Weights of a small GPT-style language model, trained from scratch on English Wikipedia.
Architecture: LayerNorm before each block, learned positions, biases, tied embeddings.
Each number is 500 + 50 x the weight over its row's rms, rounded and kept within 0 to 999. Layers, rows and columns count from 0. Numbers have three digits each. The size before them is the row's rms in percent of the matrix's.

# up: layer 2 MLP up, 256x64, rms 0.145, rows 205-255, columns 0-63
# down: layer 2 MLP down (transposed), 256x64, rms 0.0951, rows 205-255, columns 0-63
up205 121:464530458571481585373529498454573496460513540476474449470511476499496486501449480492507503524517429505584489443487444525405476534501511595562662484408561580550446534481484504495486468500595505
down205 118:529529462507503380474441462492544481482483565538482533544484450519599556379487472567454597479547539490470552558422472470579517497497489539579532487478442517474490476454563442525360532503577482
up206 115:560530445517612490489453527586508577454488443444398539454461502524435620522522497500473518457576528535561562470464533486550429446478456575518539506499490517418454573564491436454402514488536495
down206 120:435350531545572446566471432535516515486559495508434580479534552579544488564509450499542499412562428468541507508577559548483515462538455510497442498503467624538451456459495442473479482454552469
up207 101:503563414506573504449498504509461572428554489456427493462467526595447584533527443513474515440513495511523594452514515437478460446570470547467624502419505541468436527530556442419415477531550463
down207 100:524413535432583497468429419573515474480518480580422572433487492514509546550527461507431478478571467521581560505572602508523454492515434558505507519427427579500442534480580445478446534464544535
up208 096:540542417534573497471440593528503539393499478417429513465471515524431592519511526549482533428516526575574528418477562452478448449505462575536570504461512567463457530526486423465402510515548540
down208 103:512465511529588502510411452551508552485555499496427474503443568512481533520513465521485552514631527555556552461496499480516507502626407495508590502468492581462488485460527370404472492405508471
up209 113:566528591494518423534485606552417479465524487517558554510447528559499496466498469571501474469576593513451548407407560458542473491443513446477484512530525505362457512484446491526431492447530578
down209 114:561552514424474473500502453458528615506463534492467526471442397488518488507572512518511470516548354491482426480618523504494488422513557521581423485546486495602513487435476498562488453585516453
up210 103:428518552500556354575459418470489595473440481480459554477547500492502491489568513555440559471522451515536480487491455520588484446560481524509599460448483419508557557397569545499460519543522446
down210 126:495512561579536677466569512480474471454499438506498550564552459479507604542518532532533485480490395521462494504511486471420481512511461529459466454444494423558465484451428492472638484482541449
up211 106:533534482518585574467481506524482573458546440403415504507465449485430547459455403527420553483593474539561599490488519499541515540555479539425564530505522541442454586560532508445439466489561452
down211 110:452318510533575466531397520594529524481513461556481593475484585471542528516490555491498480400537437568554540543460516456493484512538453545496520491450526541461421532509519447416529456527516515
up212 117:498558500553436497426506519443542562414455524442497502501508554515510586490405489445537466568559478522535484413398473468424511407451425492492519572434581558535542424550577533483495568493502492
down212 118:505535471522537503582492585474401483501467490579511517332549508493532554491390508496495454415526449455574549574490507560588506490525509544452438503432489445490504528544499480596472483499498417
up213 115:461565497568500493462475480537530571447487519485563552530521492551444490545510567466402500516571431459480496492503425429460556535625405478511548481436492442400546501437494503411509470611549472
down213 130:429474518495507496503479507652552488519450429519502493479609498532446441503402456491483484446531422467539545453449542428517458497511459474593517498598484536511449555628548502544427470523555494
up214 118:440521481532534407523488594566559592503539474531470510435445504523487514581433497574412417530514545515516507506517492405544506572575550480484550482403448509538436516407497472490423401494480490
down214 102:475538486514521533473475483424565479603455495385490657512533534548500557458487593470481450448476394545421549462544481568453544590481455530486484457514497544476504499534476452448542510564447535
up215 102:507507436528528543522496498451484493497486476444445452586578531408418496450567413402546518430565510515565496408447458478509450491633564549549474493517566502504512554534519467515385510462473470
down215 099:409497521476466491499583526476546523463491647496507529443506531591527519557444557458467455410470530468516476595453435499530464505469506405487454453473511581511506548462468484380610466500471460
up216 108:525514381486541603373519489538550520523507494466512487494537433564469482511442498424451447502536405544573484505493504535493529517528496513525537385543488661456511483518456521447451488531587513
down216 121:467511514517500411446503440515550538566477478548508463475524612481391493478454550534506570513470538575513552467494426557475491568471504513484558520392456560513607571498537429500475579455389490
up217 102:545496457524532575478442489448453484539492495485466528494519565463366579568585604479491503486484475582488488488388541523530464486551466573527485484521529520432555555521344490511454424530502526
down217 121:442550431520497440551531547414503510450404476543564528439529410495519484555466525497518554534499508427541496468410472558486464507464464481502512507546493412522474561479494481404676554443560499
up218 104:484575544465473446518470519448472576418509461427539563482543518426494586442448513456540555459597524545468493456486534479594445496424428429530469523535511476527405547496450502534451555560611459
down218 108:545523462511500410497577487516479546469521499511553541416467501530414613459473572585553441510496490434520523425445625557533547431449465505455432484521623465469468424493455497481546486529477507
up219 083:499516557509549510449508511432432502498540507475392438513474579532466486500518405563546491454478464468566572431451527452445417467490502507549642537389542478447403552552479428513494483480515523
down219 080:408478412444496400455531443535488552510566572549509614523507478482526521539531445491441452446515396598521449540544460532569478476480417450405511512532541479490582483549495488447512504507448568
up220 088:535462468445625495527519546555544558512567499489535528565554405567441552509578459460371465484546428602453551519496459439518517427514498507504477446540495557537422593518465473496469539484475488
down220 090:478491579477498553464558511560482405415489443541533524438541581434508494440506482497596501524529583403488523570441496543531486486505598452484517495456548504342481464531472503501460458506449587
up221 107:551510452449563435443459547468503580480483474487517584422423434548486502504443532514344445548515421510549469487536548509503565527540475545461505498453462580567534515552578536532496441423569456
down221 096:519479405479466537452508507416388451500519553600525396498574518475540434554543550548591487462531448446446444474521503509534470447513572568483585443578547576551514466468502465499510543523437506
up222 107:615508491464485453502510533494536533469597488465527528524462444555548493600530446467403387500474421559598537462434497505397572493534515503474537478451465539421487576547488545526405504513496502
down222 107:529601521568502515494495495462488578493465413583523567513453653443502516464459472507582495514489509490476477657447519486593554454538525539469509428500491464480467484487523439469444473446516420
up223 103:443547518577457523491465440426555536438455449440484536518588527471455541507523518533532557530564461557443451399497479510479449468567455567583491460503593430491576524405412543523473540578524497
down223 117:478581552499505542603474477517342520509524502524531534467461483444537400546423472457519496511521515442436534436554520511466528489509541467388543505518463484432553648512538536458494506430526466
up224 115:442494481525578407525422552485551579426449491452503463468484466515414545484434481525448577530534516436500575548544473481547504474541506547469554605480515572560406579464585498471406473465487478
down224 097:496527559403431461427500502560426539489467433450543486470439440514419516551598549499545501545564469542452519516397607526442538514479456474451428555585570470528523543467551449486538538548528502
up225 100:480580454535512419471465546434475513515526486434483546388506519470513533554512389458522487542556514508441438498507521534578483572445502437478415544409499648535590510468462476530448466520520548
down225 102:446634429542399498441514531464525553567526498397451542488499479443528472560484519483489492430579497443543499540632459503518557522516476420469529492495484551542469416535469456559474593489473455
up226 078:545606443526590469449439529540481575435515465443451564457474516547401559457481506541505495480559511546503552447457495490506510415481387518500548493482509509514519646510422461450439528565552480
down226 092:585523484517528533544386448518496554378499484523382487507480570567459536504459510523544570488579518569558485442471471527542491464578385495474518509470523569484491546460413425457466549521489561
up227 106:534553380594512559477507522638439477469492461424451520499429517604496496468513483524448432517510537537562584549527508475479531569504486519466490515486505463399535436519556515427492472402534561
down227 118:397569539575568453447513457457484512490522454586491554527533453494555433483512371402500497587504574432474507486472502536538498454482504390459524501494521526434548575538513516478423510490580570
up228 131:516539488489591522502444430627564523489546513464519498486508492548488492547491399503437543432508508498483550471428519535581557473572473610428546404458555470444522523430458482462513454591575474
down228 107:478523546528525522432497551516481557480465503450435507461614414446531526542332531415499495464493469478522522476567524559470583522462451512509495541449540491524466459609466522400606495523475512
up229 018:508534469517448556639534470517574479613474512538534574435488483455484518549484474568497414466498480547481446484512519473518536469524509502380535581510567490516570516590493414390474514522581520
down229 010:411530491520612453396528498529444535429522470515497420571569486550505536482498532488495550559509481437501487503523491516476430520455536490619436468521442468474491447451525523671482541491425458
up230 119:498518507552519442541531573501540538396453530427384480523503471521500512423567472519493492518581490516554475525522456410532559456505470546438549508526472494479434560646478578496502499458473367
down230 121:474474522522521540459495428545443495528519472423556375609425501543492517522497525446483524576450533504528568448438459503541456503518460570469489466507459490633467421481486469551578415554544587
up231 099:594557492569560495491438476455531488508474503528483510522589473459410438499620374423475501498514451515617534447446466506444574480556530504473488410503515486478563569542450515438475514557471478
down231 111:474515489368472557431486503604518539522617508559492522446438427502523572499466467481511600557474487580482507473419485515483510478495459421585463563499414547497541498577479550453496550448448533
up232 084:491536544464475518474475530430460505485500470504526609432503443447452639493500494459564589521514501515503501401468392526487474445432397543570474526501555543487445588513496489518495597549550565
down232 076:383546522526589557500463414527466569468474435457526521502465579523404573469495555404520520473540529501469478439387541538433526507454576461488488492536486507526518532546447469509616418540498481
up233 123:593578472521640523516499522548485524515587487466453380398439489538492495531497416583519488497504591483525614509473408530517528472440476434490511506501449484527503471557427456500476469488537453
down233 121:553565524398569475521451572595589579493462535459457410492486429497471554499504456478536418587531548466493530533389461538478574484389491496557502502560455516440529522529476453470541539467479489
up234 103:583543434505466565442439470480506514459494504401528493475493557624533499438509502432465483477520477502508502454448499494462500492490392599537508571484612470503636447488552489531515399471561492
down234 109:585542568517530519522490470481437471460406512527548544439590497523530556506414560396491458460486557400458477526503522547444464592543559447457533531514487492402397476523534594481469513447487471
up235 104:546498523477567520495520533467419491480532467476605521539403448520493477457487409479502476487514496590493548467435562542479479549455523500611587511506585550443404507514528458429369460479560542
down235 098:514553482457378543484494499472579563464566464526474531552411508462519522555469599565480486448540416468489526479568450497486501497464573541387517452606454456545461463448470487487543549423551565
up236 111:595533508552595440539431501457468503466511539559508330486522499474427460456548446564520533491498530467574527473481462397499441452475428543455516527475469576518486588610493478511509523530502467
down236 110:507524527463407536404539563563516610521547543483475555490537374489470436564491518540458517589486476503465477429527522536399575538497508509409595563517419554467499525460467478442509483453492503
up237 093:574578466481669490413495544546491566429566512481477507468489450539409547474508467502485515475599472543547586430461541478523483464476394559493503509470543534478479561488467493413501471560548530
down237 088:520472422545553570447499440606489562401521421503454440520500505517442513531468482543546561453561515436506571413549533479516421500496490504488474526381574535529496563481437499447619527515512545
up238 099:501505509450524396538468621543459501447490455479521459504448494515488514444455498550499468499547570545527568486487552487481376573487481598602506559520553536372471506497467434530431467463502585
down238 085:470537497483454560522544470467537579567506434486410494448528511461509464485400564613504635544432416457527538477563466524567528552428500447505489513547486428587428544496475469478476477476530438
up239 064:560475490445612540469460473552468532478549502510438469478453455572424497443481479463515470501560458468523524465471540488562558473563425524653500578521611577415550484583447492473497485501514542
down239 073:541630581457494524530496456522478508571420525564496475545536524437473541496439565526421504598457470569501480419471410557528492535503509474587480472512483539355580487469553444530489485512473487
up240 119:514519507477498500495482559552460593471537495454516505457476469536497518579463454501512463526521529552599587448468544468442530528485573429482556512414443525548358532480554529484340538573541499
down240 105:550527468595544476471405517429500573462467528486567475477526434528578494453404579460570559499441479502459406497538566586512456487530576513481497509553402435521457494410530506481436489568491516
up241 089:582580426545572483491454530532488539458590453446435471484529489551382551512508484560483489449508550529570595402480449505437487447533448529523557501422527550494510559486453465457409516512587527
down241 099:548540512474521509562388476512492486465533491483428442489474556562519566488458498551534541512572545525531504457527460547506504518636463501492580514466513559427482524471485357368492526400453533
up242 122:521536402558560553444406488542522565421546499425396501526477525495462607499480450528493499476588467556536560489499516444519484443537496539504598499471499596447496526522539464406400499531550471
down242 111:526333474549503463538469441431519553533547484547487577487456640517526474449523496442432480449598527541561536543539552538529445520540434543518518542429431555494473457481474443466469502469542493
up243 094:571485485407570497458509629521502521523515465537514571487440443513505442466425480524428380562569426559538485415438539512489557498529480536547490522544505609509501598575471516500509458505547488
down243 107:524529472495436469443445515487463422486457509519466403520464549435461575556550570484540537471544523510461582420466635535564516454503554537506559410513485533458577529427584531484413537457495469
up244 105:494546478535544540451433517522458576423530524546443441380517498515466551546466469567378511489524496603543599463469521465482501456499430554492536545432497539483505535450554443499418416534570543
down244 105:431420472522412553554446527418558479433555569541484537498513521497539401579566471501454498472462513605535571488571618519505489506500445492443464530418437500503528429537566470521442482512531550
up245 104:590508492524536513403483469501462548486579525519433453455408533522435600481522518496470580500564404514523616427444495420532426443538449508475492520461591552493469529569423453485503513488533520
down245 096:454414567474480507575449472442538508471607582609556470513551394535527507547463449511426489374477470555506443572513532501555515495541462490526432518573467517526488501436481466468440587484512517
up246 109:459533482528479553345489519547526462429507563528522523346467430524527559537533514548426531524511402532518492408542517498503501493454443612473541496401526509524515489502576516495493510535557446
down246 124:520558581445489526510448464449560569487414452455585473503506589512570441511466545539500400477482534368477476479608516474467473533537559462498413461496539569482546528500509528535426503431425497
up247 106:466463449476590484472472604447569545487534529419479376440506509545453509517415432595488450516553494493503531478516527521563538541530478539506572534513517594563502534519439452529419422469544411
down247 078:515548576489531466452449505474550559566460463560455485525481569493472483608464492493515420533529572543459540444401551505429523599511537515512420516432503439528523453465371517553434511465589513
up248 085:473543466497521544399491490589393508483548556431378514495415566515476553441484480540519551512586419509577589468429545473517503509509455544517492517448528510430521515530502413468511468512611479
down248 116:497410495526463484555551467468471502468603482522427552534487607465508504431536434524404446444486444580490558580452494509573518567511505570540487515538533462378550403473462457494498531517554546
up249 135:503524462551577558379498491564438577449547535505463440454452566541445541514490483494471558519589436510501599401475486468529500389547435487510505516491545536415497534522418439427523477513558498
down249 163:576370505578516446576451498570576469459532496508525418554523561495482469538534449496451501440503489550522500559475473423551581560535466475553459508494492491383532400511549460461420568471509546
up250 097:574619477513552475426480565479503607460573491458463530437453497500458538521478461535470496469536499546524555392467546413450456494537478573496558500411573553471502599546420445503465501524541462
down250 048:513583475428435499570397432529585555415471477501454481545472543502521598519431453564546568490596542480510499443443585493432529398509478550482539498446507552429511537457527454480518501562503493
up251 089:457574526458512563389434485493472484458525529490468521353411444507513578481451444503542541573501490486537574442540505560478466449473479524502611509422510534555480496518611504441511505511592495
down251 075:624594589490591548500460565519455515476432400491506598470456506419528502503509588444534479409492438505506487506490520553497485514513582429510453484553430474445581531522425454499479528480475530
up252 100:587523432634509612491551480551496483480494451481432462475467558474480567546570506506421477513483475555501558520463532414526519511551483498469521459525531464374439478601404509448517564530475531
down252 121:539496521514458545527511518474542359464470429444505559466458502487465534485479537459387573474524456581508530466507620480491567441503584502559527460483502497605505486430488499529596424458558567
up253 078:549455523446558417581518556577544640472509457501518502567564400521422525422483475557480501490563483623470507462481469472539487486503500523559500523544517545554450558410510499453464422460539480
down253 085:543413473600502572406551576445462450478551463494507544455492586505458520484530536457553457412520528468435492600455578561432520498514526461452454498491540425420472568471482507556519555479426554
up254 106:489535545522503442498483547449523601485472453558463567463519459526534470485543409551410518541601410470559481493410477511449467460374411531459488524484486503543506604471543572440511528425510511
down254 105:479506508482465659555542584484480420469524433435438512564473506556556451478504499504509565604549526475507405454444561497444460392488533478476547495440520509549449567518505559480480435445516546
up255 089:481494464493476521466422542522569554445453575472495447557495488529434567469426561489504555583581464582562495429485442410515481367560505519540463576533577606504466536487467477483451486512491483
down255 091:562566485397433536517492552447505491506533445513566475454414551539519449525561524438480467507509415530440434517528473490592595453499599570549466615461504476481489585519463478425439535476495517